Each number is 500 + 50 x the weight over the matrix's rms, rounded and kept within 0 to 999. Layers, rows and columns count from 0. Numbers have three digits each.

# layer 12 MLP up, 512x128, rms 0.255, rows 221-254, columns 64-127
449439526494580564406448497530480569438427474511411489502511497499519555463570570380463483495428556480508433626509520525432452427569512522495550495536546466459503505534490474473588505497488482
467476462530547485472477442508550602483556499524563522561457536414547514556474508546490553525502562434524511418565437440511502463589515495445526504501480449533481473516509520525500547464481477
483540465507548525502460398583533427575434561440474620484509528600605504532458534526555548416566480539585450441490501467613494536506521515637452493456560426626574488408474468468475614473618470
485462456467415523518504523417551380531513567525371459538496486549540371483466566452597603506479556520508615545537532513543502518481435478481493478503451533528485543570461534489461507555494511
395482450558517500470498549507448487481589582541501435513490508481475515581536537521453563501561553451601527472489632508472447519474550490512399497440505543406461472458496527516498502510538474
467465488455443583526499481507438493540548592444426458543487517449387476471423540547478483470502578567544544497554426494563708470529519481444505520566543475483481527459555430535449498510538521
510584580462541500515539555494424492499491467425488514494520455517494458467430555524470474452460478568568443515424526514524592498466536513488540541446438546448426519504481463481530478502557570
546537461547384561485498515522594445499502524493547600529400430519436399462492455525471556493534502589509455431487460439569585422524384530534466454571452545544503534522473483461599495500449470
431528418442455457515539504549513531427491556567520510460520461495494436555539548481513475504557516552526598561441575460507536502452516479585517529532527419421519497535500513571511458527405424
484459485513471499485482487537550453479467550454485512528517496598560534572576487545515542531480507538489488577543516511458495520387559494467520465484558446489563529494540496510474508422466571
402508529594625475398498526382474476418474486456644569495505433528464517380395499472619537501530516617485504503403527538574474471485549506559571455558530574524495519643536531609480566454554472
517424505496607535515449435535491515523518462530526540554491510428451463489493598530548565482499570455539497530367487571589483465406518498578436549404472512441514462320429470538569472696566452
509493472427468569476505433604580521498404462553421403533643477502510534523463328566500436495472398561416580461494413508504444492552467522485547548516569603498516499544527536486518463430496512
475456539589542581472455477490503562467485472464513571537436470437503430525534503467535448503598516482464495548441493549518522476540440450465464547490516471508574430526395471497523476560533454
394470559508435527546494451516516492531506477498503482466519469488451528543508501517573428492468521490442453430440457557535435506504486543508491462447499489501456440513479465515591563480525464
413494494513424511505524544525469459433474471394422545520492542520539431534463463461476473455546495529552612558466493588509541459577442499487447476475472503456528520429568418458507394510483465
519593483500504477527520565481516386505454472552538513521550482404448454570569507564524486431509390522588482560523436458487446513496527509566517505528579447555510511438504487560500478581554487
406458513440524396557444499483483426424482534498492415517470467543369451494492425500622536573543482493487562444432602484568453540593583556409470449480553488513528571523540595432500533570494468
474519488424488456422394560568555516648540475490571531511414490495524532496448505499477481482391496519463469486614500562468523530585467545494542468490580525442494533517407543541504555463518561
463501555391519533542538517497432656411592490412540459471565473444503536447542449546409423511513467542506493475531537443441485524362564575425484479486511441547437448534537590503457458461489535
486551519540462529482527507549499467589505474455540504386473448410499466453550524522527532449490603543561477520481495473565518408531504504405527545519449498543462434554542528534447492454604495
446475447556447434547612551449452454477521549439479617434421452537437542422433547547416440467441478515540535462537493614459480548470531549439562534635451425451610445516486498469562581542458529
524535594527429446551548538472399531517536481443534436437446473559437510499544488487522498564589530543513488551483471487437569490498548467620450494446499474499501460526535475519528429543535398
420547491482470488419493592587520486503524517574477340541512465520444434515580430500450444621475459492550492541503512465477556518488484484526480479413580465479485525420457482508495433540465495
487452451494435487576436472528477517522518557546571600609567462486411564569494551500496517431475423481509553513424534464421534483484490423536473533439571401592601509556538429510471495489478555
444444480468474541540480527481485458422585496530478648545441427523379452533486500435550436538461502513442455523454558586456486540477531405471458521529468535528459495521514456408491399538518454
555454531448397565575469472483476433458544496467544389474558502522482481497501485568563496610514465498527418494499480501483523480446490516554418462454477507483542496502561485517526428496572576
442509470473532343459561481479470483447446510511515496471515536540465487486497585577439546546451406555489560506440447473562477440542521483525542542545517489536601523427485461524482485406591516
512436498482561477460517501411427475484597546463619541483415511513528546384483525504486484472520506501421441511496490506512451504498505510471493541532497515496520537486342569485454562553492446
518559521510500387432646441509557430399460546595456465454480482541476478554500547481523504563565485467519428421499583532686535502538432494432435466552547533479613454473547439485450535470454508
474532418431467447439419497494468524549461439455538489557501567455475517496595561536616576540484389572512501478528466627468507523509457517439682455571535463505463487438462400528474605458468464
508490401499548480464492434465523522523527495503472407503499521468482522493463416485524445493572542519531524472459455505546536517554505482413543464580524530552437583518434562537446507490478510
433592453455518455514529485493481537424511490427522545532500502555511452543520545583565576459424495547516593532505468450491509477472578551476509495519584450496497411532439540458538506480379595
421580443565480479456584531562397590464551530542516477548530423508529431543528432554537464507479540507461412469516497496592532473531435389529498501495561489535457507527596497474507443513511415
# layer 12 MLP down (transposed), 512x128, rms 0.259, rows 221-253, columns 64-127
570446465615515452526562537486580558442554474526434549483524462527453519469512549495389463462556508541527494570510479416440547534473542606493503457499410528562476519473540454438540573440440538
548482476460496491524571506474512495581521484407452472533481499525559462512480534469533437484536563486481448472479581495494445535482488536602532597526489469463655490480393553440542419520483493
441515493499576521545509445517502577540485590414524503519552486494465325456500399478500518412567540508521467447588444562476438439539499462563429458500485431405536473470490420495594462508527469
520535465470426598584389506442499472422446509461499488477551378552481467505601512583498479567502420507528518473423525592439436430564431429521444559560568455510470416494505456386545472521501541
547602556465446467560486499441479555439451454511523529470501485577470498494534539439442453519467470471509477502513391573515460514603505501488473452498475482487472475589435544458530519522526515
581601605509593587430470511504481545590469494485532544527521461549566503405509573442480487532556500463498410475475548447467388477438466435526477592424462508530499502529532606582532496392592489
503488481548534538484508441495536449551542482481546462487428555481490477462528501452529489495509535504554531507461521461522437494424498526510471502410572470469505512530555507526534545474447455
430550567631396548455518510452417480501435565452579578451501429513528543432557432539430618482520501441461464529536474363505418533581567538477458497475532442468531489538508497432485526414562484
504454533565418487491576491545505485503495496518546501489521473530480557485480473488510489533478478483506516532500455602437553482466470423506459429510535475567505455480484534520533532520515578
516536507514552540569530588542423465565460542496537520549426499503510509565505544470565473536489479513527519479585472505502526430434533482452532479490497525448525561493484494476457434522544498
543533558506409377344531579424572532466532507489488553526450582431598565446415478500496452552479527493464413501519506434414547440505513626466470497575539511578406490429571421554465521458434426
438472446473410559496445530469503584421587572539535549477523582476507532625492566507427614482453546443526422471497538543508476536382500519530558449412479541421517485520463516529470592505531518
491467447509390559501526489569496476456489466515454542494535436475473591491426411508477420459513457567401481431544517445441460502617483573419420545488553611407443535513523526497573501474469544
465492526569443543405550557480477527492496591492507527537443473482464527477523495506487632389513494532501534479421546427525474496477498458480575521523463505534508516552585492494551474525587509
452543543488572497564539586509513518529486557538503504508482550467513558526490529527493451494456516527524480442562517505526571527460484431485487493564484472512544493517440513518465489519566509
449471567478339485542493555472503369564541574471504489577454497473501437463488495531509464458507488524531501452550553534533516567511499509473546397508554529453585473406477574476545465478513413
486532574528468458517507548496489453551445534491541474516602482457462441497514462522533454456496456532465529540554463509490596450518477450541526445536495523515549455467533517465576473528493584
404513522460432462549478545542554436473352436424493468467492490510542464434532496583514501566525529552527524493460489501584453503550489598367554492548555603466468527409534485557507537498510533
539433447492396518493462507610475538500467562439538540555388433489567358577459430469470512581505479528465449417575530394467515503514460474459503466385511537484359428432472541464557545548505546
494513525522432523537451553461565512540446554410543533512389534518507373466541492566399537448511516428520493497504567441473540594610451548505566583476498474497500540501496544404547463416558459
523543548544550530480496552546491451513524581522554562593511602583433602465497552543630425477527538498516477435501550526544512501468546506525461494543581515440438432469517476504513510605438480
509480426573525406541533688443527476435478520527648523410534530530516564469518437439550459597489406509488512578543573504479488436482386449483454488528495520497507463450530579457520586354379464
531524500527622693526424491437537466479523560496520489448476504517473539437561522478453537431525558520501430523485482436494480487583529497455539530572537500603414417564522406467534614453525509
546468539513399477562464485474539534475429456499456411405529443541513447406560552590550529577541526420479529527540408496443397364632440444487589487542520489494463503505420519528536487533417605
461547527539517505514539435506493379493434531612548488474573488517526559431581556506496504418502531453547551618544483600482540476516453522485487519588620476470452521468469531496534525547438559
485448476516509499428506517503476501514562543519526476472529485465585509493453453365547428565532448500466423491441378465485505525551520453479398544477617511482531506478485519456605491539443446
477521400564504493550485493467465479559558542419508512490556494520490420513465493439447493605624493595442469545480466502472497513492517456496558557527415524442507548492514423558472503484503484
464481557554537495604428442511511478470562547573443558527427539481434482434425509543404557563551541479515495502516495544545484442503449435563540547474491455581475599396497432516520532450465514
516454446533395503401517461496491432461603479529488498485459510443521506500493492398411461512507520474553511469519516393493457525513413539509508438528502439486512476520511499515478552552601594
565580633408528559526531495443611513430502569493469491555447439516514483433400421443539439394521490524465558424475433438546461566561538476481535568516564550590657430312472525579514490528438474
540616476450534564426440497521488423465494564545476495386549499583450496498510594434582497441611575531373581558505445467545525535413479489489571483488447525437507504540539454485510508577473528
450567529519474536423439536490534487469427528578412542433513415513495505408498470532492534456513417472456580547504571504581446487476453532489459483455579577462457504565544461475566501515457501
510475518488569531539485484594454505435425477444506533524520524465490476494480432512516498492475482384546515541500582594422517463436517443539458547470591535498504412398413531464439558485568475
# layer 12 MLP gate, 512x128, rms 0.265, rows 222-254, columns 64-127
494502469448558546475479498514490532513425525528561411500484456474524562532481461521482537494468474438567436467468443515488507500514565493451438550456475515548464475416499486507443464496481448
381505605454540485526478508480484503558425510612532502472523435534449403494551500352543412435478525505521513476643527518451545442592452477589539438511507509452478457522547620505516470448519369
563562500503599595567559501428631589458401444483530478411408518411525525581449605452502513465500560546485480555559496531561526546516441464450441588501372490487473494520480465644505495455575515
476533517521486504493542456489497487483425506521450529516543507552501505464508499438455455471499523533624459496533502500448623588514410515541570579525494518545486530474420481580462436413523540
514567605457556549434511464551549486524488511419525495521416463525507569464465530452501452580591507428496399450448513433442473504531405495517548553449513459474509467477537567561448536403608557
491527476547454478520523429529632542500483449493531476488508556506466495515560486467503463511485529493486570548524529478505484572496434467476487539427503571467542533542534510500545508517530510
570398550435439543602500629508590465547549552428591492468503500506519482460566496537433465398541612515510489492526398517549538498511430578578550490509638518414544489538544498620438440560483446
455483524506504536578484586468543525512501453604491431466516549467485551535496505407493545597449517550484530508513480524533485444516555510417483477517515489603560505436461476536531477457536519
456534513508526521450512534522566498545579518537483456483529456455501474596468568535545456558517512586567531546495444448434434483568535525575475546467497557505452537522525622516565497489480449
482517583605501514516568543537487467397518491473469596514542473444446522486509520570382489535491522462568487564463560434421489391499502616494478555601514405490460570520568532488455445432453490
541506493502557462486410464465542460577558454509397523495525561526467482475468511510591597452522453524518486505532577436488531392465531534636585575526459536438507513535490600598460580445501476
465546563469436507437431593515541571585528443494600469568451436572542492493475512484535542506447434534462597473531537538568466510608572525491488471501486501564503486530361479458414402405384475
465532486445471491538467516524587499453442528554429528446493508513487526495530470545519486560464460363513480510599434426557509433505512495493459521489530546531489499558518492524442546520530522
490511534477412499496432427470557475542476506500413504426534491422531534482537485523495493530565486459544552534526506505529433566549577500516548481444447465439538450502512489546435498547501523
605501498566455537525537537473520472524470461587547500457428393565434462609527556538500505500485475470458488463521565564425470601470525429493497489492390462551566487514491475501583512503449447
451526562528388507524535480481495551536499526414504478469490477553465511461537494450484516562468570528408478507477531523547596476517411512462525539498440529495508497485459506479470460449518540
556539565624501502390507491491530544590560486498506558465497631516470383498416504519501533509485530464519487430523477546403521503485557504497435563597484563565442476602547414517491494539531447
525506592492513518569603573546499536520561534594424457467574470471437513492537528527631493491550581471483539404447489510499551529495455583480492495494490474611541568565527421530511620431422478
478489553410492518530559498486476506568503474519510392471576567433452496486554543488476528464612510460459459455601539521530483425509556440598580494525526585417530490590458558530441652512431408
553487521454537530470409419569580486397556546525485454424403462507474504549444485445383480521468478530457509610450535445558507520426482471532508504501477503518509485465499509562477505500455530
591500449540518538442541508489582363452462493506474470523432530373499608391531419502568451521426506477501529524434564501527471413513493546513446620509401459516574538513470438545432456462495527
400608509533505591456491504503472371416523489579532482533549535577464520450592510465512493502489496400534469559540499515528546541575514458539491599461508523395408634479553568500497477529462553
526490507585520532571557535508509487473514513450639557545448519583494518521478459492518492469462612555560519591585488366493565411449429523501493474499472535492503505495434532496451566559428594
572538556534509485447484554364554509532464531532504489500473416551541498566516586490407491492460521508465423590493450536517492480505536525427556476468529477569535447477458565503526531464493421
532520564469444643575601489387513509494532506447464408499408382587442421503524449457460452544517405509579511446512432499432551586480492529533583430552536513476501515580566406578557550441559624
496485460429459556534540487462512521416493504554439430453500558543503575490469506465494557464438436515521561462431458527493449540611424505509455458502501413522533432593534421507566482505592537
483478459484545516512509494494530471522425543410489503538483556471474519530417506451439504482495452435529367431469484436499494522454425543547430471523500586551558425493533552452527503554537488
499457469528494519410574436457492425510635452550509553528440499488466460427547537493486439388534566457480454363534503508446555472485386493414543480506492494507539566504454593552505556546458469
443496580484551398516465535480576519427485466480453545611613496421414573366435576521526394490485502497518501525459521382385475524553555508524475520547488484549543451462528537536570504481555491
442551482627447587541420491509484536379478485505503489574511510456513522593494522571494464432336394479507412467438513485481480530475522418510434563551441530557439469595506483640612472482486440
431490477524498514511541468442553555578588558463457479348446501508525565527496514503549497428542436502513463455487538620480510507476512540505563525563492461523517506437505394512534490468574421
524507554488498463531504449482524556531554511466461562521498530510573466506463439506524473429621599577465500508492500427543491539463451422513531475518470429529480547481451469580595482544503402
444483511609482519486620449468507550478513506574545469472426550560484480455559526497533502461448474508539476456502508440479544561468388436497545471596480600441475593574449485567425425525598543